From a checkpoint of a small transformer trained on Wikipedia: a variant of Muon for these matrices.
Each number is 500 + 50 x the weight over its row's rms, rounded and kept within 0 to 999. Layers, rows and columns count from 0. Numbers have three digits each. The size before them is the row's rms in percent of the matrix's.

# layer 5 MLP down (transposed), 512x192, rms 0.0511, rows 328-376, columns 0-95
101:555448418453574548581524551531463494418494488471508596517542454512450560334481504508461547569549522580514396461478508586470534480542584414564504492512503514546588528617520526468466492490502547419449444448478506482523537413423531407512480546561453538463486627514434536545502495375443554482
099:514466422438485530434435600460442512488494560488424463368508498469483462453483503460435545557451517421437498456435466471415432524546601470384525528501524419529484526500489481522436597541557485437561471542467592511472483444565463519437482590498455521574550483549514517565415513439502478484
097:499468564452522522480516595481511533566458523472430528476580508453509544496415490539482505541514525507501512447496403498471516563522394541538450479412391455463478447455391395513485497560512459531459547453448413507506461487495500512504519490622550513536449568409552436459496502526519490504
097:437555452441501541525546526459491459511533476534425514499456587551465467520510458538558502521561456449488439508461426477577523609607524375503517447497523464482401491492456485417418548489528512495538517483512533414493542471466472479557499516570492564532392496508580455373433580464520553484
104:461565520569523470420445371481453438455567397476469455491453493506460488551510532451469504546529569528558583532518476493483512432505487414508489436506456518530499494477507500554516354508449478573460520528500543449491554459459407504531580523479475505500437497512465495472498531536500528448
093:439458548474554466420466560426464405482432543422460481501454502421522431448525471661458444438559476509558448476507582501518540451560403519505578453531587529553517408552604500464471486561447484545520448452548469378513465488486523538487480550512554443475565384511586480467521501532451504517
098:514578433460546460481492538443537504596470521474480589505496447481552444482458507386474427503515450431542454462493433467529549468530445486426459498490439560581487509507460450450414563466467542454565616509450506537435461418529601565501513542474470478491493432556436454421500491511491495503
104:517474440509364535496560484536509575487455474450561559454424616544545538434613402574585442521473421535543438498582462576484493508497490550524605469492520492543484547508536456563456520423429476539568521524439455484586563443410520430503571456560530514450443471547565427516480520553440504481
104:518457529628544492548484562527413625473500529415555584454540534564526495428496547513504505510399561493464442577550541495502475441463552537481513545559419538412622522520574454407557494516516475504493477522504558428493472464507521498502558438568443521519562480474512519418495526470451468458
100:442544439591488563545568386508517449481528564488444506468516487416508555476397473472510521542371574464593528555428524514500472452525469458543569463557488573495499510454496466569498414470542437491588440439467542550546468501528566484411504464504486522467535527529394546495482416570510503480
089:476458433458495475594541630516529493396483598515478552517484545561498539503552545529395384494428519514544522566520537467512487450559441394503498543511485525564524563542496532577496539548510457567402541474515447501487414577474452464535475476457510545536461479471575600464582501493533518460
099:565478536542517494547432441486500556524464510497462503457473513555566577552527523476493456472517523454547495542444487474532455562431562534538500444487494541484569480616491426552542430537505470474468522498530486488644614532550386505478413421508494407492434509572500504440545513516504450533
097:549432516549496507471522554485437359461486479590415551467460486475510540564519500544424511513584523530477536534543494451479531439458511540465526588503486637443465474605512552421506535485457414484498510408419431466519574463448559403465451540528548468480435516451581497437431561469591491546
106:562531447513539517550445458459511508578518530445553490495421447517575486528500493429453630530478448530457508513526466513513509483567555461492501519492497496525599533553529486566491400466447421424508627403471490605566454485584427523430554469601424517492455519476466592512495562492531515573
097:442475470529526440522481613524529549508446457565566550486531508502482547457478486454501489371510547585585564497579476468572466471538445495506498383500506525519567469383550448487472524475460529512419624484489462469567479488497509489521455527510521532604438480429469482407450508478472549523
105:485484501547510420494478603527534479493539495568505484442498405587432504456441546465557522500411521624531503494570543517482522515573443474551465457571515552534528494475496502537564503505536443472470507516478419421559464456526590532458465592617578506454441427499490454560509534491413447522
109:579564529445530592484485612505504486462589374468564480487451462488553510491503486505470411455536583536500377573542501559511529458496472558506486579515598526542400553443511486546600477605445474503532531447494499531500422575453491560524553534477478492453496445559454570527491499574508550554
105:622535502546485474546476397617453525444505538511497503574551458512510483565448574540597427568579549478467505559530439417520455402498445493494505505549619541495518463452498502504506475527411442580434460459488432478523409474459503447477420560605426429484457551428539532460527490557492406495
104:509547545499460479391462560545453570448491590512440484418432551489522493489445551536483438443549474476567413462520560579451573590481526523512382397553533498485512434397605533486502507455511538522552478526471466419507542456489470433554474515487564490457487525487527475489466454432500399519
099:476539565500507515582438542451488511544491451483504508496541557520497412488524526558534487446477515480511505544475424376424525512476542446558462434524428497395493458569426449445600575541516477447484516368575533471429501460492421491522523425532498491492458504507490444563511548454510413536
097:474454489428492442569527462479488487498537483506389486443478498554449517569444445440484523519606509443580475486578501520530521505537469516515485455541507388465557532536441527430581471587495478482442558529411512531504478516518467438428533501518587449513530482454465509499522458417409523472
102:493536507415484480553399471541475566556571457492467470446472544474504567499524467471438490464563597539387516453468555492437500522409492410487589532568526449578548573532493472480524444415460543434425514443437481395534501520571469472450486451490521454466558423461399588518581501421464463532
104:539562423442531451509370494547482581449552396453563467554535485612522547534598428504460514478535514510492421520466567483556504516527542430534463438473411531501520463528518512451466478535526528533478406456499493454579499508528534549431514472449582556432487513440639442444580447501438555497
103:529469474505500489489443586469586440442508543467456517561522482504558471528460601468551510469505443409450413511497430471480472531442539500459466426424504515430488544511514512446510585517516478377447490487415590470576422518473426528566567440564505555460493497528513449502529552540496478493
101:498543494521468472486511440578464550521483560499528448460480435560537498500421474418510465452619521521476456503449530506490512425441476562506451433467463474545538469547459449431446497476551508445651472481396515586502535529516537557561467494491510527566537575539519431489389522507539567542
096:497521396595517491599512537510476513549450555505567565519541521404513565559538440516538479508510418476487548533570475537527433482525452540567547549517468488444394500524530428523519445555493499509436503507580556503429555598530470490555456527553507585390428522582481537524518559531472479485
101:508446551436545589464483394452580480510481411498618532537583416493535499526458522474528508582506445518422542454491403543437509492476570406560476494599478458492494535567444449506432409506474501482543460448500479481506464523492474533601418467487350508520493577478510489514515450516503482427
103:507538492521480522477536544473473492569446490523498655428567583492562551447534473399552535468497455482531470480463445631529475493480492542516522476485572504478502451541525442531523587476515437578582521545512509492439434524503494477482488454500550500482513618512546455505492403421552424593
103:550523575552484537559449424518496516498526511481503440430482418508495522485544436526551470530544518574565551491509547510548441432543587483580452541592551496521560519485503543483487557473569610488504438516503518451520518439590432454479425475538504480529513583556436499538504525474458569473
106:498501545503491495429452495524436522502482532489565467464463547517556505489566491515565557566458460425507492483499447553527485489486489600535429515432539465548543465480524513492439533513519426513476584465493560472563687511583556486504486526417504444438451494524470541423506519542496418557
098:496540480508527490399568544516487466456573409543426516476567496494521546453507505452541461445476507448546480442462541542492574504552419529469420525614444531574514540461492453588505502558461548519425457506521503527620588510473580474431548614457512471520518553543417533484466448557490454439
100:549449572477505415567536508441493557395521565429467473468491538533480505529441464620418516394509441507505431505490546412513546477575456504490431429485524547581551521521518455538461568508559436442444496495534540541528481459620582507382423531440488503394546504472495468540458553531456534423
097:520518548485503539542566559430486494428528541451464426524472494546491426509486546512528420593513581450561533449523492460497501469487555456443507489503562473562447549451460483558608528544520505523455475473526565499494545481486550536638524564471539543604482457448532484487454493524515510506
103:442463498464510486509471413494434500532510550493496507475443543587505558515456504554441449491608540480541430411569492455454590510457531543497441400412599585450442551440452581549484472449558599420471493500500528535439477505431509463449407504552591553476547450413493543505623495501527425467
099:490542576410401443547536512515577417588427478571619569478487517497627569446582511542487456492391472590498552435506601500513452424550497468539515561453521453439418461456493458474528466443593471532412493484492495564536497472572537549482517515503549574435467560459564468490534470482525503497
102:575572428419473484492511531387598500487442471503500491488470454463537479557576592567468537538606526530485502477556501518531538460470462568498493583480468456518495594622556509527536479417507541539461442544517494474552499479495460516561436490520507520478474552414522552401444571477457450540
105:464485565468484544421546568568593497507415472487461537520483479451504465529497447401567534501532507474481449529555499567480508504400427382663519522521509528538443515479500565592517476518545434506494556444489513478594427578516497500466607563511588551436430519527357483537365510516474471476
101:510457489433494610523473499491439490490532588382463410524486412484490418511492518412633518492535503437561520461485529443502498473442542346485482508442468560547445450512427538484388517492547507445479507458488548578428499415493572488479450506473573479478598506545632519442478524430532428560
098:510551483523412472494439382516526430486510582414406572555553488512380519511500601477467440483599448589516461464506518459439504461433459561528422519466527453531543478521506621522429556503554560426484542402449492486500529477561515609421485548460498513452425446555502490488465534553424531496
101:464497540548429460495506466608460423522474441487501422419535486565516501538505463443507459528352499559466567504461497457458411505516458521507430451569508471480507483512584527508495514562493507518472503482544521549504554498477511534492481537484436479458518483498636508549465462379519536530
102:469465506563486490475502566515523354437533496465536488413501497574478515468479570563523515507524509510506532483560544447479513542369451503469446496385445447520420465494524543526505521531519500421390455391500479505537498484551576590524484526472588488509524460425477479577542511489565490415
099:523499488468464546535571490524532530520562583490490476535406512572424479448532567506499576557567438530522493508570511462482557507447489380546551483463509530509576498466471553517509557482476633591481563409582518478517518514592488470421514550498493535609516431392574547436483549605498493505
077:505427509506478580460528514513547482523543642499546519585533533506555534458455482517474567412442531511415523475507456479520527511445451517491468451401358466516525457469497548478495491561493432454524529495581387525464512555478566492570484516457461488460491523513532559545405543535586459494
102:521506477520577468596510433547479404542549473481522477453536532520581572551610549495525474482430458509554498451543503441535402536498499605549439505486595581530517560456484422521461476531415526453605532500513563480417547515554508517483505469455579521433475464463620546431526499575435549447
103:401440550544478573514455577498530513483530483521463451511459599539494434404576556463510533467436497495466503482530549554566519520457510468499594510513489487543425544504468502423499512442602447518490489445560484458551479602495476529532474510555405509476446453552488439549449493494468442494
097:528575563537428492499390526508498542447529394446505547486579521446443517507541510549426517462507393531521433476557520552506518503383471497477539475491519442581538455516525512591480454474517630554503553492482501432554630451607484462468517464526484500456515523488448528539495508462559475580
100:509470499333487465466543512553545566417476533550505568486460538454415441515515460447457424509460403510483492481435482506501539526503597504560497537444516544443565549427506551545452550467489466502503464567526561533533443485458496486482490534564514557609439414524462473558546365479549544488
098:401439505552502491455465523493491456498476530510504525430489460445454440464567348450511527472492460616474440489436457584513549511477449512491504492455461380523449465439525493551464497531496454552478507529628509478589441586441520430477566565487473449484531433482496525571456541605473492491
103:550508537514563541444501548530546566521534570518466538443456437546436553564552463595446458492506442548487440551555434445579529550640475535488503508536545506532483465487521538534529418527454575457489446521580513455446469496463411492535549478493432376415497538482533439548406571524427538539
# layer 5 MLP gate, 512x192, rms 0.0878, rows 329-376, columns 0-95
103:405469557451485510535564515499485474516558464518447404462416464564574389488502563488518473487451499407575500448425501541522444458488519475499497513431603543537490491522435590547545528541512488491557423420450349486448471543458435565447555508497485560498532527461446447632504487520528432504
099:439536487463551506440459542562501477542512586422512454444528511548599591497393489565468459377524450520453465506461521478528466666467530478471550474533469475498518510581471378551441518468373539420511482443489465439464492449569550490399439487570502442506477464504461605538459598450528528437
102:525420544481559558524557573419493457471502490523452520472516426466552535442454541489541464427487502551572448521479520549433567525461476587416562493519483524506430527448492552427461491450430545554538535557480534467431487539485451546609452497486491461456593505621516490498557417441514514462
102:542453498601523625468441466454555542536552597541519515581501479580464420411478506564565558520551573538522564536499481572496533462529529531463561439565534543415516498557498375579479509506448451541435480512463390530455443509458476464499535451484503481557547491549559511456515448549469443547
096:457505470535490499508490523476459515580520440546537489508486541471459476507467470524542516529518405429553497527413413478576382557519457544548443551490546481455626544565410498518457454508381416514478335461488578455507517491529407513547514413434534515517534564599395481508455465474428384518
098:548506545505506552496467468467482461464499477466482436399508525417501482528456537498467385422592543526448522487525506511423508458499484464436500512518542462644461564484561486528575574490524517563463536548584495580508454587472412413497476522489528496466568528470414597503535506501521522583
100:448537464627461456497471476458505427502505503534529504486512453454558588489535482511572486543401587489496540448517600389438520508472519526494591602450447518500414490477478533503425452478488507570405441417476434421520544486481443520527454549482530464512520558448525525491455583519500476532
102:536498519550508611435508453488511532470413471472606473545461491435535443570476516492478562514536478499519556581470462533489567518495524479473502529541490450475508499532349558531573448523501492605446475521446549508511548443476514542511490524477460485380493371383470582530597426566467542455
099:487432479481509520507518535540454535515519513489557546493484518409457533516495487501483525531546485442461480486403532569645434560524586503515576566535530507464483499501542559451455416489512469593504448409492473557462468487484538612579422554505474459452513457522505457531541583449573430488
090:530468480507492525475534495521563438509547525379532526537490495421503522455430540474511483462548533574503536498360420522390551406464555558459508520552486536468489565538534493515524516531419530523527501485545451530436438490559431449444497523486479527492436517399424458484486388446563478524
103:523513543415537570496515557510457512486492478521448570438533454483508473475506490491499455450444527554353445528532484536573568493507466425584514452486555476525517540476508461496421506466412560500511567511502483565515435497496406583404447513425461562488438496448471476499446545505524492483
099:467524482553593475496534543454439520453558476475404576524465502448556561444516476508534490455538544397505560507447407451448463484456366557381512459502558519513493450420526482462602468537559473579540576518509489511501512537413478443482468486541509559419585545528534486455541463475449526541
112:542536555477507447580450591553480460508470385522453499536500502557609464434502506521509538514493480437429487505428436439459604430560452457516532443508533501574612522470464456506572386501468514358459522546556448470478422563451424453429539443545531522523450462502433483438519507458522591521
091:495572484416512473523506530487389487514502457451585482509455540445532517507440538464542513538597391456525510484497519511545541552474448418551481537473513440385543520503459585453520496452493541464494490445572512519568550544500465466564508454512504514482583491448502529513472393453569436635
111:513484511480498488555478553553540447516475494513466528578527505492504467455523518457550566405559565543406473512542510465545530441467467529475626590477482460484514547487458490398401519444499515623524509512494533580547562455519483429561574484472501458440467526543502633484478502501520586495
106:374417546607403503508515425531437513554489477479503482530496404545483441505474409418471496485493505473470596556532439463446498555466484540456475539544510489477569458485554483488623529497591527518430444477561463420524552476531437484485429490502565490498566526479572547465490435476491461591
103:444486546576519472537487495476476531463481470486496349597479410465446500484521512521463422465423544564518451439483477562464476507537482522462510566495455531498523496496573492436482529413532509465434520487432417541442578467384484424464543496541485475510514591456479605549517535426390452423
098:476445534474481531483572687398488490528536536537521446543529387433494505560561515465494466435514509558535503471521510556540480579504479527468479435500542452562439505491496572471533520511519547537425477546596509421447509445572477489467475571499566462487503540469454429500549550509557543526
099:508478417601573510482459485444525488428476418608456527538443459524484509503428424515531549529600518516544504484461454561455508544551536511524540495566505489476450527543500497399451513513551570466548447592589536481524403514441538528468473407517509470478592460521486402407496491556504434415
103:523517461584481559454466500549550467495528493552528561463500450561590448500488514510490459559558463522441463413499522501534467466500565473440443571508633519447550548491412478573550527467415487540465498472552509538498563490502515424456573476465566527502583507446475483456562576419517492435
098:421433447512510521481520493496438462507440476588501503508471556452531450511505459436529557452494449432515533485432494587544467496553538599476502445539475410479643529520421499515461537474415524488567439476455484509501376387545505497529470558420501463534478520466549487514480559405430433431
101:493463457570528375418496528454500479544483501478495415478497450548556492509517490457518462491500466527549597557426502423475490431564551498540490521572540525523496516455515613490533509537398356539565491551483473506449509553534486457502475470519519513345526479364484542459520503371448474524
099:451503431504524526365476486462502472527414523499588513469561549509587528505404514510439555520449465483478499564519561547556552577516538384484501533550543467436412504494574500497460409491542616497571463469521533491531362472529491467526509485519509426389531405447538541456447498537423421599
102:440411499527462540392559479481525480578569470505465492548626497571510544520451531479555556536466578486485486563472490472582484571488518560477562494472411475485534456501452393537555497615542480475448498487491483442487486529547507369537492576517509477442410451473557495471548448486516443542
095:453533520509563512511580474511503501590502519556471558543554492552594588558457555400576420519471532563447485496475515533472541604445527538502406449551503436556501505528554442515535385568498570455456455445464421492563461357469500453505457484549523457366489563533498538494563584491453448451
100:537436425596496444550430594568396454540438478407534485491553452571510459397536607508509544475523469469466536570522542493462466446569483499494545458492522540490544496525535569493517529448522511443478480476569510567488535605523493515496474509539424519443518472450453495463542491405547519534
102:455525541505509475544556432553470460503438468439453484455490438571494486438504616474501446406473564517536463437429545450463501474544505438382389536531545521592472530454534550490564533469418425468554561543462424496510523514469528555531425476577476620501499498501452449517527442434512549442
098:470509542462477488496501508533452456401500445451572495474486444581570424504464422547584423527445533578452526475568540558531489620494524560558534518503496452529510407482459567532562492389426485552414469518516552389495485498487479533458422496412523574509445490610458479514569577477509546409
099:547504565465478561506485535543517559532508494506552513472573502519414453459463552520520460410568564496450436562613540494526596483464591425450465445544530463472499511520492496495490490529497440437512512467612545514581537606559518522505530492535584543462430476546577516436492607473500440579
096:496504527513461494467499574479453537457482471581488469484536592448508460455540443538465408437533395597514516490614471501555492490526619551508642569467517581445468517562536508441526535558440398459561550533434562496411439523520489460523423585510541535514429576437554485444541526477559494525
098:488518524493462428515527494439410432532530488389497535404428511476514483557559419468545470550506424529567499557556410517491532496476469512552496589489551492553568471469507528595494542484480588453582555429471549540463480529486529450440401492449595548476553549456479545543502521474558547466
101:449393447550478446462461525536502413565488495469498452457442533548517442486515477420503476477505519406408357452509542526463507482496551514514620437548572548510539571465502447500465442494615479508518609504449509534576443483541605488483527462453529510462417524430473520492508524519449511449
102:453456455482536493492465512403413449451514505470547524517481609559534550448462524474510507481472507362503523460543493528589455495465521535551529490420470423483556561471498544489493473517480630490512461473585461514472418523532531518393482480617524513468479470480457531575527451505567572567
094:545466508474555489470531472536517483576457542559531560531495590519611476505584527455475434442466547414450493443513444479521474486571525554549534432577466485459475589473597497534503510477578537477429493446471499511501489448443537512539392561562596493478436526478584523508442477538393511554
106:549494483472560509496412502503459515445468451437501547552472508492577456537567486480468530481417521478491575392439560535480533420460431507472541548379484525569517590436483546489484506456503499557433462507444416455662543521489497491471535511433513566514547551534474468603571523488475473546
106:508526484463397569477511565516450422497546608429477446436536514580428534570484554505560477570552538530488481517439402457586608412435458456501496477587509399371581566523533529526478520457588464528512497475578425499581505499514528441468523522488575523482521503516470538551439516467518504522
098:521551519529556536497572639531455525493445535398503512570510504532507483579495534522470572501557529503421493469492606543460470566473513597529555565531465490446502593519511521483580490526421482454507474575416552415460582501492429455388528509526455531406590552442538528424559529500588443482
101:472448506590561463508571466512491527464532477620455449469588470482442424479478515375558675474499397541420458509540468451511485459444510477497525500420504500520492541527512480489492549605421573529543483526468563515433439494541529525500465558572540499595465492540452556455526477451529419548
096:428489497542501480566511526492522467427499537586388513444509470480481569540447498547523489488410548575467495441622519497388502538560505514540420547623438461560450491492551369505508473554524565510409426521559634520461549504431451510509507520456553435586405460558573508495509524435461437517
102:564549497614577462470568436489510528554516486564592596397578471578451503520514607555488434568504503487499579426416570526541476575501422515484481598454497440532504522441483566517485501523368502462585456550519496430417458487404521584497404545555436573586506470465536488545568490463516526527
097:565443517516454450471532447550507457518490418483527563403484520548464478480547555535533540422634549506546549512487538507454492502551552421486510520469566448459520524501514549554527498555505469603571509451553478446425504573492509434503489536518531479521456600494547419568541486555537536584
072:493500535528494531476596478439469516509538534435569518537538532519504484431532506506478454502483493524465389474389538492512512459450509456467467476479431504560452414515474553448519476510462448611476572508590433557507519599585666479411487482501486454462580540440490479580405453471532415546
098:562499484529487384535500549433422496524528528547432455435540425589509520574522457521424517456482406414503573467521479431533438383531554449494460570569475426537503492574603559484512525409467486502522514609449477507565429429581544488543467534502431473410510604527491533511484540510473500496
105:465597535448509462526509573523483446504479481383431560490561576377401447535485419484450532406540343497443489516406494559476489519482558455564614528540467460533470468532481502558501422593499501421488463392485441441452588486568516493501595456505465483503479541527513521496486469471424517525
100:516584540531462458491466448547524516405447431581499523491550475522436446502539547492459501484472528465527461544570469483463467401515500510469499452480561536512526492559580556490472550515427517572521594617442501500552475515550596477499460464463487513455482504560478482590427560481477616440
101:466474465534480546449501601453480605472470450522466472512474408538475491492470520524473546439469547543464445522409524460524475496424469465553505417412472528448469487476489542465482486403517503458475531489543460451507520526550428458448609399463574477548502540508401538441477496514570454539
094:594559613577506458495492527502571478513450413486540467502479537481535456594614467407454388519519535468503554514443522454536422485434508539575439459588526440425428440439474608418498454510411503537463495531465528554454542500529474507449434492516489517524497489447542434549577501527524533474
104:399553485485430474572519471491411505489507517480513506464569529534468409465530506461462529465551489483453544431547381579473536547521528516464517485422391505419470517668481592486410494518587374466491564523533472465496520556469505529530398538492561605527546546520519484447559554434506526483
# layer 5 MLP up, 512x192, rms 0.0908, rows 329-376, columns 0-95
096:558491460590497495484505456485583534447515450536562469642438484437552494535572519517457514507466499402580542482538523460463480564519546482516484550513431545533604557455487508468596375503498523561483522433507483478516547417482499464484564490559504482431434464459470478488463426601620491575
106:516460511580614530434506557616589589485476477432427428466453527540527520532458490483473529507489509450405487413616517526563486490498453453504473461494492547615558510521583448506462453445508479500449534431459497429544434563540475455644565439474464489578457449482392549553519532523459501481
098:515374489506521526514470443491546515428571529503572428456491499428540474497439479478426465565600593469446579518447570533499583447540469532573465482471497468429476560437470552432545463477522424473399444534469547535516343479494510462535419546531504465468558488480406585547474545568447460547
101:515457426527589564554602538475489511474540524526517493407606533571457508470481459565505451472490566460502450407498462538415499548410538565505531468507525496546577507580562489418487473546506422503494490518519521517482471550483479588537537479541547514505503477538505481575506420541460528428
099:452523449454560481495567541535511560510530441437488478491528513470482454463553432461469491480473578528495510519583457518490443469432425451523476485539529649521470540573444463497492504489412582440500493486459421502498508465491492414498549596421472470603495424406602548542449527552457548526
093:531516530500467461451563499556478497441509489449464573445428606531514498522489421496471489455467521421556617484414496523480436461563504454488479476502570498481513492512553576489583533592536539563441517529436502438468463491424454373377540468476546515513509408444507488475494462408573567509
104:511492514476484538549505508487517513541419489491520396570461535453544478528493476532639403430504537501596539463443570529450465460503444546467520553488598411470542472574466544468608477490481457549548474505515495507545620583436512493568435513533616474589460438501580521468510517490491519552
101:478575523389481504531431480601516557544496544508504483533394496552544450474446557546563429502511471468452532486541532429488523419511408462518470379515535453379477477445475452479541512519456568490373455464427504522556452609515527436548521593438530584508559520574491598519640421512489546402
095:495423462469540540497465435491490492494534458507449558470453572493449532551495443503441572453554566478535574473474513459466495547460520477487508550506519440547485478373457441511638495462462593613450579492496565449485520483442524507574631489507501494514536378510487538411511512532469580397
095:535433476509490455600458508517549555561480516510532560486561558424520465417458532508550459435490597494516441478441585549544470493550568519513497481568468536573480591383484537460471434547566558462515479558553528488514587507477517481504460486555520456507566455550502557445438507458538455564
095:547404552463490537455514533468542490415519513583471588528419492463498435500480506517510494436477474469593555525594464523590538543546458567478572470501525397444490583441506515480445494507546461544473542522541514539516499469493573517483495575565453558472504520524444456494498465523480508551
102:454517477441495496525523538475615514481507534471532490527539514581434519423529498464539504534476539600457449525520366532457486575538652605492451538495490490555498583493485477567512533514520609443504401468564483467395486565481514548435556524477502513606590481568550536496585502479445484520
104:496470535458516496543485550488516426551590481376514521452513511551536613558500590525530504491525525416387491443444478488479573537419516492500547521487462385533481431413448529485480509466568523490546461507467283425504465500421331487521476507541596463506465454521418549566503480587487475515
100:439588404437481516503424550541529472543534447469522505470520452479616591533424589464506423548588426521538500546493551580503370495471480554519503488479460466445449507456559511481514497518442464454538517467568427553498515602526454501499502446447496498494527441488458551440438468515515481520
108:473592527552542468550468534589490462535515571482477504444538500609614534506528440425497632494461498494469498587559495460497552490458454577516571447491485475556411483512523457484421494561441524591469570514479503594497564481458464639477520553556490495496502544344510565590546555518488545513
108:576504491460486473445447508552505562536532535561566514574503599540465482486464566520542507577468610483522507473481508546602501418471607495500449494509478520585491543454497500475529398587459591467470509466481488531562545501433472465445481513562482473593476438561410514459560542443496494454
100:449511588372475475554440540521528435489597495554536535467521505554570373527527402558506449423477497524457438488567522497480586488448489428438532572467371505508436493406527444558475493453404488470495557514495530557453514530513540532505561392442505458455566565411467516630547491509445556453
104:503535439463514523521468496499504543634543484508501468401499612550487449529517433477478494560578512497524458466479451434473495395463435459472557526482480527518530441597413420594489535502554484473520506472431530582452426541418638443551434506517527402462550525455512507482552434485564540520
103:501467404461508519518532497504458503475457489495451464438516513544512388481501437456561544541571530495624490489506445456408446584612473489508449505529567428411536477497390455543566527466468583539526538556467507430546481448450414499513427432453512483509557498473415458347464471554518548528
102:588470495557485615457461578478472564452547513489625536523570482465576504490480531428428531438495505489534451410534549510514433458539440480495475590470518550503428563492488538564506611520467574561445498557409554363496552524455620564529483417458510616518534498469466482511615473528501564428
101:537457402484530517454498501516617465483454473501438498544497452485463483458530487447478489503526514466516637559556460503523522444525539517548452423411523566589496585586572441562519495541490519555517520553470505590512510465497565525525558539468452507600561460508513493618483583595433501404
102:457551419525466536576539419623491571490552482510496457387474459457544432566484443543519579535591471419534488402491529558477416501433525532487543516552623469518462553539552482504525485488533507526439525458584446580520582492447416546581421550443481546501348510547550468496539545531468497477
099:596435387470493620499498499555480532516495529500497447498508465521460473519581390489503472511479491523553570419451566509492524472530552487568576588590530512536525447511575445477529474420508598618501462499502566514499436485542534513522446547533421543436473515500544501545529481500450446477
102:502515542553537435495449484523563507506544527581484579530553558435477460402465565432404522503557513460545487483468466374584562469532497484526464552515412398563528501355504464504568541482516508481491573468536455594423430518505491540522536397532509569514470502514487585475383541574541407452
098:639533522450509483475517451475454508479550562474437428405501451480531536539363392432433480447524558558452425486470465423469570547445457476472456521463415508521485456487526508548485497467515560446536556416473461522419511454484504571439603501526451483480528457434452486534494546409487506548
099:472459496453524458546440504526529449575523476463512533513473500391418444452494445545485495446538483454468470511526522396609580437613451425459459466517570558485557514409477562528491470582430481468438517472490459517480459434574514463364468554492474496494563478541534453541543459517474546490
102:550468481478489500527555506566447555406524499516570443508536477424481490558528423470469461497417645532419498474535479509492424489492461407466514486411399445507515494460438492482442525555411549459404508484566586506466533368538489571435457574438484587559564465445480526425475540560555527504
101:522426487571499421473523603499553549519512559615452556552450535411463583394439620486452447489508468517540481447459501482492568384530485445511488498430528547538478515596513476425442486529533490489566523484533415563415483517528474563474532499520538513502515514462517478454481491472510504477
098:498512497411491499493526500478455473471524470499514483537608461534485533440544464488520521532459522535564443483371481429466432502630445539568453518514431503473510572477453514450461454514490438615487636435585597571529455548381565426430488484461437465493440563464468470547570514519579467499
095:500509556551588601492460492502499491551527529486537567512389477480444547586525460565570492487540533426473490524450421486411470475441422573405442492501494548435612432426454587399546521448478500496489435533517479582487542484469504460489538465454597485552435501456508612482439583557426458514
096:544550456512478531452501520548484465532431486543569435476456521506538516534529521407534479479486483557537548518449576558434417517526451511470526561559546442493467504535540510473419527554449512605510556510397428452540561525526549444314466499542496510468613503516547531533418429450611484543
100:491568556546459523493516578430461432629510476485510482482489407458494519493444535467517557520516565577467504502528391430460535529496439421490470493460499544576558424558460592488526520604583526446519505426454429448507515524550509500478483458535499649489495557504389533487621498548490444539
098:459521523562412516511494443475448524504462468534443429521596485519446463563549499595518527553519460484453505446497525541585487536513574458537601506548507487556491538494508494523518428504544535554482554478532461429541428498423575529572538600472397481551522587434480528494386588524547464525
098:447496468456552346430539402440566564582438480568493530415530534476460464563430508489491531521494503475443456558445486506551576558519466514554512466499576545470543537456458542535479506542529491530512513462441420463536532490477481462485472440532464412558553521486375428549504583498577487548
103:457458496485473520386489500544466407376564534458467519595568520584473506518497508536516586520470489470549470382495536438619543510448549507514445555533496463422550497481464474484489491497477532551543497468532437519538547491538570505482523545411573525533523460515487470534502532383460500539
109:456533551600630489510535433438547570456441449595547469562481471503514499505441506431521578517442481512429582452529513422482494515446512543568401417388479464489452523526474437490466436529480519552457543525398504476486539539616476530503502449491579464457549377547438408491519445573469495507
101:493442505527451487475482578558522571514484507536547416459596570461506477481461500510511358468564541432467484530496570461490359631470552486341551551492546517498474480535601451478491507528403435463444413529478496478426536562493474501507498501484492503478473556489550556557524462567556533468
093:483526486491461460471457541420458507592554488577572405502439533555447534515504482494566547543457507518546441500443580523561547559626535541486498384488415469468450386551404402448434507477519529520493466459532556489482503406450526481576546499465594498515489529484555469569449543405523449470
102:445526568495497548482511469511497552488442471531489433589453517509541499579524494414511476456570412556418464576540518454550571495560387468516614477425471574425554563472501517548507505526573486467438525496522542482447391491593554465540483445511571560493465539384484406543536527534457550520
097:536537471490547544525538525483567529526488446531379439571537492442500467444529431471476430594452453514471395542521555403498449479567516525536531494601543511506470472409519485555516543488550467557531641593462514578481448479510525527511553362552485581494462501537504514452468443539409542434
097:463564443515503518439451447455536470511433462476551520526569397578540638490561481533618503493562528463485518561471555497401544471441465495433426512468491446464491493453480514497539453531472485441526432567471469498475536484521535578494488567518550421493458421516507476366527428523549429598
075:468594503534596491436488496542435456474480444493487461440480484545412451488577539600496494542530499559524428489530557473492484470580555425497481534563505496493521440635474426485518513484541517629517449564483606464588465515526531486395440486520620537481479492449558422469483442470510527576
101:454530539439501464491417522440390473450478481643517483361558444485495427549543535554478447391531484378495470547499469490512510483551464535524601461542562523453499524419513479403515577500507524509565507517526537513512482445568568501569492493511553542515508537525488523478500454518512485466
101:449566555465524469459448480524472519429475494520452618457449455463491505438451549500447478497548404452461434595454369483508424474493565403501470500528476476435539439529448480577469447492575461471638470545527529415576557463566417452569453502523517447448581550431552407455507457455397493470
101:472450422455509463516556597542501527522519545498487481459565438609518445455453401451545432467537485541497553519535458310509532565496497489504405457510537593482525497517525597454562467616423481514554518533529505493519465477511515444453591512504491456503532464609512519579556496515459497472
100:561508538521432438521429511472503468487540496499576497474550473602498532593561487492470534511441540539454497470463581455459544471448565488495530504569529499411520415488549471398493433391487503445517454469477440526516410468606516515456565517419497450407594512506526580468439482500499533477
098:560537470421502471460451538497481503485416471484606507478499559441406514528517571530507502482478526448471473540586416555496588464470469550542523527456572558628450402565486477467563602464497622483567513459552471448480480465572599429469376570451525435501509534455540487528404505467476482564
100:523542489521528433529459538491523530521523482451500500552478465491491445517456541445447561500521489390505538534426557469339563451425460515513455495500536461544554455482553470538484568519432531451511599453426432484556524480568522483522571449499495479429524566545506473418490537596544516553